Weights of a small GPT-style language model, trained from scratch on English Wikipedia.
Size: 9 layers, width 640, vocabulary 12242.
Training: a variant of Muon for these matrices, 411M tokens, 6273 steps.
Each number is 128 + 24 x the weight over its row's rms, rounded and kept within 0 to 255. Layers, rows and columns count from 0. Numbers have three digits each. The size before them is the row's rms in percent of the matrix's.

# k: layer 5 attention key, 320x640, rms 0.0389, rows 185-191, columns 320-479
# q: layer 5 attention query, 320x640, rms 0.038, rows 186-191, columns 320-479
# v: layer 5 attention value, 320x640, rms 0.049, rows 128-141, columns 320-479
# o: layer 5 attention output (transposed), 320x640, rms 0.601, rows 128-140, columns 320-479
k185 093:113090164168119128128076154160099116138126155100119148110116137172098156162113109153147170100094134179137145131120110102130124088128124109108115124116128133069108108112161082101146113140137140088081087119117149136132117143152143107117136133155156099125122136111108082085134113113136109140142136110131126099150148147119091140102110100158140154142147105105116102137090121132118114127155145138107125119164125118150122130126123153103122144092145169150146134129130114124130201126137134
q186 094:111132127122165156124096074090129113109147148141126116131100103153128081099131097133086096110139121114161139108113123144156093135094124202116125145157141085143145102162132114160135148120144172122114122128176173152125105134110111148167152100138097115164098147124098109162151126095128109098146088151119153160058098141136135163133124104135146130096135147127147157121158126130147172179136153135121157107210177096159170106141138142116081161139104127156137167147128127074169108137149124
k186 092:117132119141117047137133146115103135180134126132111106145115125143117120137117143112093115143168137110106141156074123123135165123089136185132108139158122157085111114112126116135082134093124115140132099161117121139167128129143124128173122103108126122142114096131119117113130134134104141135104145103146107121107099145119142098154097151135140134128164134151128150112162099184108168142135118114151114165129146142065156162096160092075110133111159122126119149106095163143099116112099119
q187 092:131115153177122083154077131138118156167148161157113101125148108121134088131122170149107150109145115111129123124100143098135135136146136096094097152135104121123140153138118153085162164165181123125117148074100120140096123136142117112132109100078136125154092176141172127085103149124129108125166124136089100103101145164161115055131126122168167101145095147153132092156122098111142119137132143107137135123136129104189095154096148141136158090142150110122110133124147145137123143136124137
k187 093:118146173115102156112134134144130134103116115129094070124158128129128122089141159168136116149129130183179127135119125146106118139132164149129129090125143114126148111079133131130131161128088096144124103118106094149153152125128123114147161159150115153129161090117094149121132175124152102103136121167113134112117187125121111127108170142113136127091140122132127127108130132145113106150133171154139121105101169095105155129144129138124108126127134138132113126078133113157132046157131130
q188 099:139180135108122150150115159137126143135176118111133081150126105131157167121114113148118170108122132145168106136125153172151127148141168139143157128116143129148130166079128171129126141074178140107122127131111150120109155131134095122124120135139149143135179104156156128112134160110166127166085060129141132107110105126084130131111139097116136118115122100150134103145090093131140115184150151137134139130110135140110147132098100144131162176107142142128108149113102141159087140139153178
k188 090:097119154134132184151095124105106111113156138124135119166157175156195104111143152154147110153135088146096088130114155104114153126080099129143116134165110143106117101109133097108145154173135140152135112133117160134092142120098166172112113160122068152095132160129117150121092113109128135145153133136106110119104159119154086121119105119136112158133147132151134177138150130157128134128158140144127151147125178154080119130099154121143165144133133125103146124108098159141152098095122120
q189 098:148105122107118152108100156137156101113140106101103162126117123193164142117113132148090126152104109129134098118136138157162107104161138120105189159133124138133096118138139162125139192153107110152097166154132119168172101116101094133144108121115126106131103175119123132165122100100120110116153112116123153129128154112123153173104115159147119150176124107151131117095122121126106118167162144109108102129149092146176147150116162166117116105155109159172122155109132132131139125099082133
k189 094:125138131153124140134146100085132116173117137152120103156130095131110171159117131100102130102080132061099136136120137174110128144145118097146090144122118148119150107116141153164152040113149134129198143102108178109147121128127154107128115125117138118111150145116133146161094136117118141135124113143126181106152124102115102128138135136197120151126106138136141127176115102134134143103114118175103153136125171099081111124140100105126123161077135115099110121117096106141119097118126114
q190 093:099109128091120145131093104101158116201102104132158110136153157076124125102126141101133109144123136139124116136146147116145161117089129127146148160135126128148136157111112130129130135141138116114090128146121113140141132136096117048109171113158100125205165174127115123131172120141160165144116121186123169150126082053157114122152114093145121135098138141140138091069116089116147129151102138108132183131143119129090125136142088185131168128152140121124133128134123129182132096100163098
k190 097:177090106138100134126169152139134147083138112175121143117101123116143124144128109130149129103144123118139137143129125128121143139119127130098142123135131109103134142172094140154116132142162084123181078148139144118086142105126147175122126131122081116129120108110145159122132141117138104146172119134163140096107168150109142123113145162116082136150096130088141088135139140109136141129146119137120138097109174110112107110147136161146124101126148122135123117136147115160148126172150132
q191 099:138124140089117137117141137109106147126121145134180121097120137147132114132166165145133137102172172087127141152105121155126151105157128162124125120136134101133154116157152127138120142103143155140137150102124104140122168155126135118157130109132109108107097134128133170135106129122131122144129138138095119158115088130132157104149135125134106124151082134170137111155128119125147148159133120134152139135133139134141091126106110122127130140118093128105135067150095101128081149148135124
k191 098:159173158114139120110153114138120140135129142098164123120162164089149128141132142112141117136142080126134112145122132123125141133142154063122131102113122143136103131121114102115122078181072153129074178153171084127104104126120125116163168140117154125121117126121148117130094120090133095144118128113167160087060142139128085180121159132163155126156128181113140133100122156111120115171115117106141158106172141128111147104097124140129141089154166168151128138155136154131154125146131162
v128 097:131151165158122187108162108143115156149148115131150129138127127160121138160124151162127100163153139118129104151136115113111114118136142100135100165148137091113137138132146100124152109156127138136169138129120143130127130113129115124191140142120099161140109127096142144147156138101154131097087137175143132107143185150149097156138132142123142142120131154120130119110110127130113129058124179107133139138167106112108142122161116172125142101118137108126090115134080113121121115121159115
o128 099:124144139143101191184121153176122132128193097148137106090108132079095116164105122170100111111130135121088145120138127132169082088174099161085101164095132109136170136159094098123149113088169170127168123113121098103156107136148126145157161158153126149133142097156118105117075144115122104095099100148100145152119154132143117150107124137112122127165128150123126119147112136134107121100120148148124155149147115114161143138166166046156088117118140147116124124186092160138127154161106120
v129 093:145121131129107099143151104141090126165136152140181107097154161081135126102128136134130146126095106143128154124162119106122121157120109121117178077107119108130115127113170127143122105088132117128146195115127142108143139145147118142170125100125115144117131109128136117117102131162096083101116125114136113100068086146136110152131161168105129133083120084118075122087179102125126086118119131129149138133138132148083111110147156133101139149122154155118137092119121103125071163144096153
o129 096:141149147119135133142138087107094145110082101160170105137137173144136163132163125140108140089157112134147137085133137094146149139099170144117131157111131109102109130163126130159107165148128125143108115144164153133131098142087111119127114113152156108117109154105105104103155106139124176164104115141157164127101100093148204117121098129115106131152124157135136143118137121175115142147165121146118123113132141147133158119102146118136088125150155128120156106160167136152156142157122098
v130 097:160143112120159135129080109117150117137112099181106080117119149107099127109149079133152095133104134131127119113109177138104111113107144157150125112119147122095089157138157081097126147123159143133080155103132135147155080113143145104141129101135113109149146109114148134153127143135142125144121070141088141052098159148143173091162161136123126112122113112123141148110089128136094142106131126117142095120125126139132127119152112108107104137094126104174110117125134140122159136129145105
o130 098:102101120129104148142135106134084135092156154165149181134127168160125141119189110120160135078106120125135102160127152166119141172132133137136138093162086139124133148133145124078103163114155111083105100128106104138123116121144152161108185071106117087144161103128113167130111150140145111089114122132106161135154121134139138121084141136103154104157096131143093107109151119105119140153114113110119097130110135130124139109133144094132110126132172110136107120159109181165161102119148139
v131 095:101095142178130130141108157149127137125145103146136133109156112156119114123104159092113105139111136076127177138179181142099129090092083088086130115101131116129110135066136117100126146142123092120131145124141107092145157097110093126168158111122121119160167118118141106127090139142163191146174129133132120150118155164161113130113165137128106150168117155154151112141129081178134086155148140193147071111140116132102159129148170150103118116111135141117119118146125129130136129084115086
o131 096:108118098117105111123156167135123085140142120129124148123098099118151139120148111103120126130127181130110101133134117140144092090127155121067115087138052110143091118096138135121111128137112112170115164105069158115106104124101122123155121166134095086125158111124120117159125131107110138122120167143149110141103164155086176103128094142125086128119099113139154140087135156158174104107104150105166122109162119131093128140129160166125130159098102107110123178098086170156093137143112125
v132 096:117146085129139114113152140132155143120162127140112143133163131147132154090109135138124134120143149103121168146113116149145131125128115066121106135113154154161159167165094146122140161105121098146139135120100118099113183091139132106104126131125099097125147124140131155108113139141102113118102106120128135163088135122098154161093098154133144142117128137108148159092160145088185121115123113076130138127133149116060159129117135190163132126147161119121160134118144122163090123129136115
o132 097:093101100133153176107127135159189122151111123122149077156090136138137126113117107128078149107117106122127131131123095169105104127132190108110129110100133112123116148118093148180118146102165156144119131130141133120157138155132118121118062097173112144136142157104136168109139113150131136150143152113129128145142134152101173109118130168120135127142113122078102091121127136072121152088131160132120100083141139119112172126151164092123093106090156117107129117133156120074119117097128136
v133 095:178116137086136071148121110188101140119103114122158119130125141159121107097074132118097116136105102135093083114138113099130128122097157129098127144159141144112157119096126164077145122122167155148139147158093110114097128120124160116132117124124119134103126156104138049114134156162109127133157084135125110154128166101139103085131113074139124141135094157104121110103096108087132131125133098161142117157151135105156185125150160150099117144125132119131123122160136119138096134111068133
o133 096:122128134116139132138117137107130151081135119119130127109112134159166096150166157132107123123157131123115123101155127132133166147090113112091146165105114126144155117134125125132119083125155173152129129144110155098137130140148120140112133122107106165125093145165148098112144119164116143169144132190138065163121090164145090129127129123103097101090153127099120113133161100113150087126126190104117092128138139157137159133117129131144128160162134126117085139173093125137124084092105126
v134 097:134115135090142154071124115082136116127144129125167123107084110143116113134091148086121152109139102099113108065128144155119163101109140091130146114150105163124116158139144131154131142111116121144134106086138103102103077113141094137142109117099139147143143099143210116126131106165122105157114180115143154135138078123131095130152133115120148133092134137152142151118139138138078101148180120160121143169160162135144140159167151113113150134131169150124135161114131107101129168150119134
o134 098:157141145121120153137091114122122117132115129192084094149129093170110162095124121096119162092127124154120116137128102143142126113112134117174105127153110115115137111097101131139121155068162138087144157150145149119164081149160105164112078102131136143136114076168132124150128115141135115094135138087119188144120150111114125152112111124150157129134104120166159109142128169133144129159169150134139126128105120120140132155129134127124150106141186093108112171151108123147112152153105122
v135 098:090094097127163124108127115136147155104119114110123130193139127166133149151182101101125092164096151127117133135129145162104143159134140117120123109121167134114120119162175199179083158099190094126181139100096112110126102113132164124121115105135116132119138119151104187124136165135140091144155164140094122120154116163112127120115143118121121083132091127135144134114148112152175144177098152119129153126138114113101132139088138121144141136140138132093120150167121116143143145123129103
o135 100:140153141171115125092125168139139137114121134121113131139151116113113166091153135139141155101136102142109157133129133138146117096141130124166104159150084089106123137157130144177110079133142156094149098134168120134128151133086121118161147145120103132118143070150170128148179133149153111112122145121161126170130159080159149162121106125114115097114114112163163097136138127125145073107127131097140092171091128126147138129102111179154133147122110103117092144106105187095124144122129150
v136 093:110132160144119144076144087153115133142159124121094177164111129131168112144115158158091132108167167167196128155093059132131141158145133157141166082161119169108137102151114158126116134111158158116086139123095075133122122131114119136149108127123101114103168108125099163126126111132129089114139149126131167133143174130134108136156142146132154143149109111141119151100162093122147156120108151140092113150145125137131129127096110123168083152184134137144091141150123137140130095149153087
o136 095:130161111163143169059129092138120092146148102122154093133130094159144126086179125109139101140134115138174162128177127160136127132127107104137104114092102117105176156141098101087113114154137083181123106154119120147132135119093094106108140091127118145108119129096103140076101155135124113113151137125141190140155119130175131069139129110101129139149122138113078136165112139140151140143179124121142054162120145130130157125147144139151112124168155171096117134163106171141166102100125110
v137 092:140109127140123119157121101105130153135148123120079126132104146089107102111129132106088116119156099100085081127106144130109146135097142129142134115097139142147173172113124134118094121110114178145111090157124142132090130120071145136136095113118086125114109121148143172107111123167161132093180102121128119139100104153172100110102127129132124103143091120130144137138140173092117141112092103111087124129153111160135173144156129136141131131138118131118147114086136136109123095125139098
o137 094:089179093163100126084150136109156107118139132163124082100176153146129095132143135121161177144115114123142125121126122118126160156130104116145099118136109123125109143113125087125119106126138131144130131156130114093092127091139123135098141152184093128132162095124121127171114137140125124140129072130143132163103131105102134125116129171096136139123127130114132126129112139093149133122147129130167118124132139092123141132157150178128117142086141144086107096092115143119060131120134138
v138 093:103068137155161105103126119091129098136152136118125111121110140098156144120123158148138132147147162103158155142104140121155126077138129106164158142103135115109127170179104117167119125161117156164107116065125144109143089149169121079117139172114117117106107149116165139150115106201127145116140126089135145167163175150121121122110081145127115118144139098088092128144110127095116147159125125116117130136128121125123131122124158133171149130142104128181103113118121176140108111107137106
o138 094:161150148165103167110119139156098123099118143109121141095149132109105108180135161150087121115184113131133114138132128136151103115133141130180138116139105120107135132125152143181113119088131090160107143127145129118162102148117133107133129139114105158131120141132112147119099122123095132135135159085150128088170148122107137155142156085156123157172132151082123127061107097112138113123115112141068116104132139130115150151111167122121125120145081129106109096116135123112130117150122134
v139 098:113138117141143098109188154113092138091159142140109143120163116183150135160131161164123115090150098137092107084092156113100133121134145130127077140124166147153137143115112120134122128178124147165150160150108087108118116137152092108116152125140133127138112097135112148162118158154135162161149108109164147165141094143112152127113119127135146119109121153109122086145085160143124103140140085147085147137096147102110091157131120136157102162113113140101127115177083126143122142098146154
o139 100:127156073148154137128134170146139061125141085098102138105145094109109110127096109118141132119142135093142101130163090103143094111107082114137124124116137139120129090147132160152155124101089090128162105132142087113136141153139144133121097149123174117098190096141146119146094096125111146158100127132126193121120120116107132145139112154129162114144173151156114175140128132173145144144145187124109151127165123141140116118112138140113122131095100117152127128095105122124139095111133162
v140 098:104143152138127152100168174169114129149171134132177158137134124091084093190134076076198165145129130081136145167104116138122087153133118148119105143137170134122132118140115113112117102109099124129128161148121123121161124109127147147149123117128122134134120120147093085110171126140115120110137141093095167135168133188110102141142138126101144120064102096156132148126173172138114137119118117135139124133096121133120147131108098124113136151071145114116112132115157134105145121096127103
o140 099:130113114101158155147130098106121117082097170125122187133150137078127138136146107140152156147087107137105105136157124121093105131125131110116172109098111115117087129159152157143125084144105111146099110137123125133110151102125146102094144124154155141123066129150137158159152145126124123166137115135119132125190136121140131153138139132173141118088122102135121141164113140141096144130139119096117107102096130129127127103119153160127146081130106137093175148138130148111110107135159096
v141 101:140086091129157109130133097147085122164127084136103129146083127123136129099160131148156121147102150138110159117132125135144126125130149129096127129119127129111175109123099132157145115111099120142121102114099133115144144127137105106153146075119132116107112155140169133102123137120112126124110129145134170099175121150096105098141118103140081077142105141182136109134143084151143115073107183177122142104103135136133155115177138146112130145170125154147109111169102176151105122172163148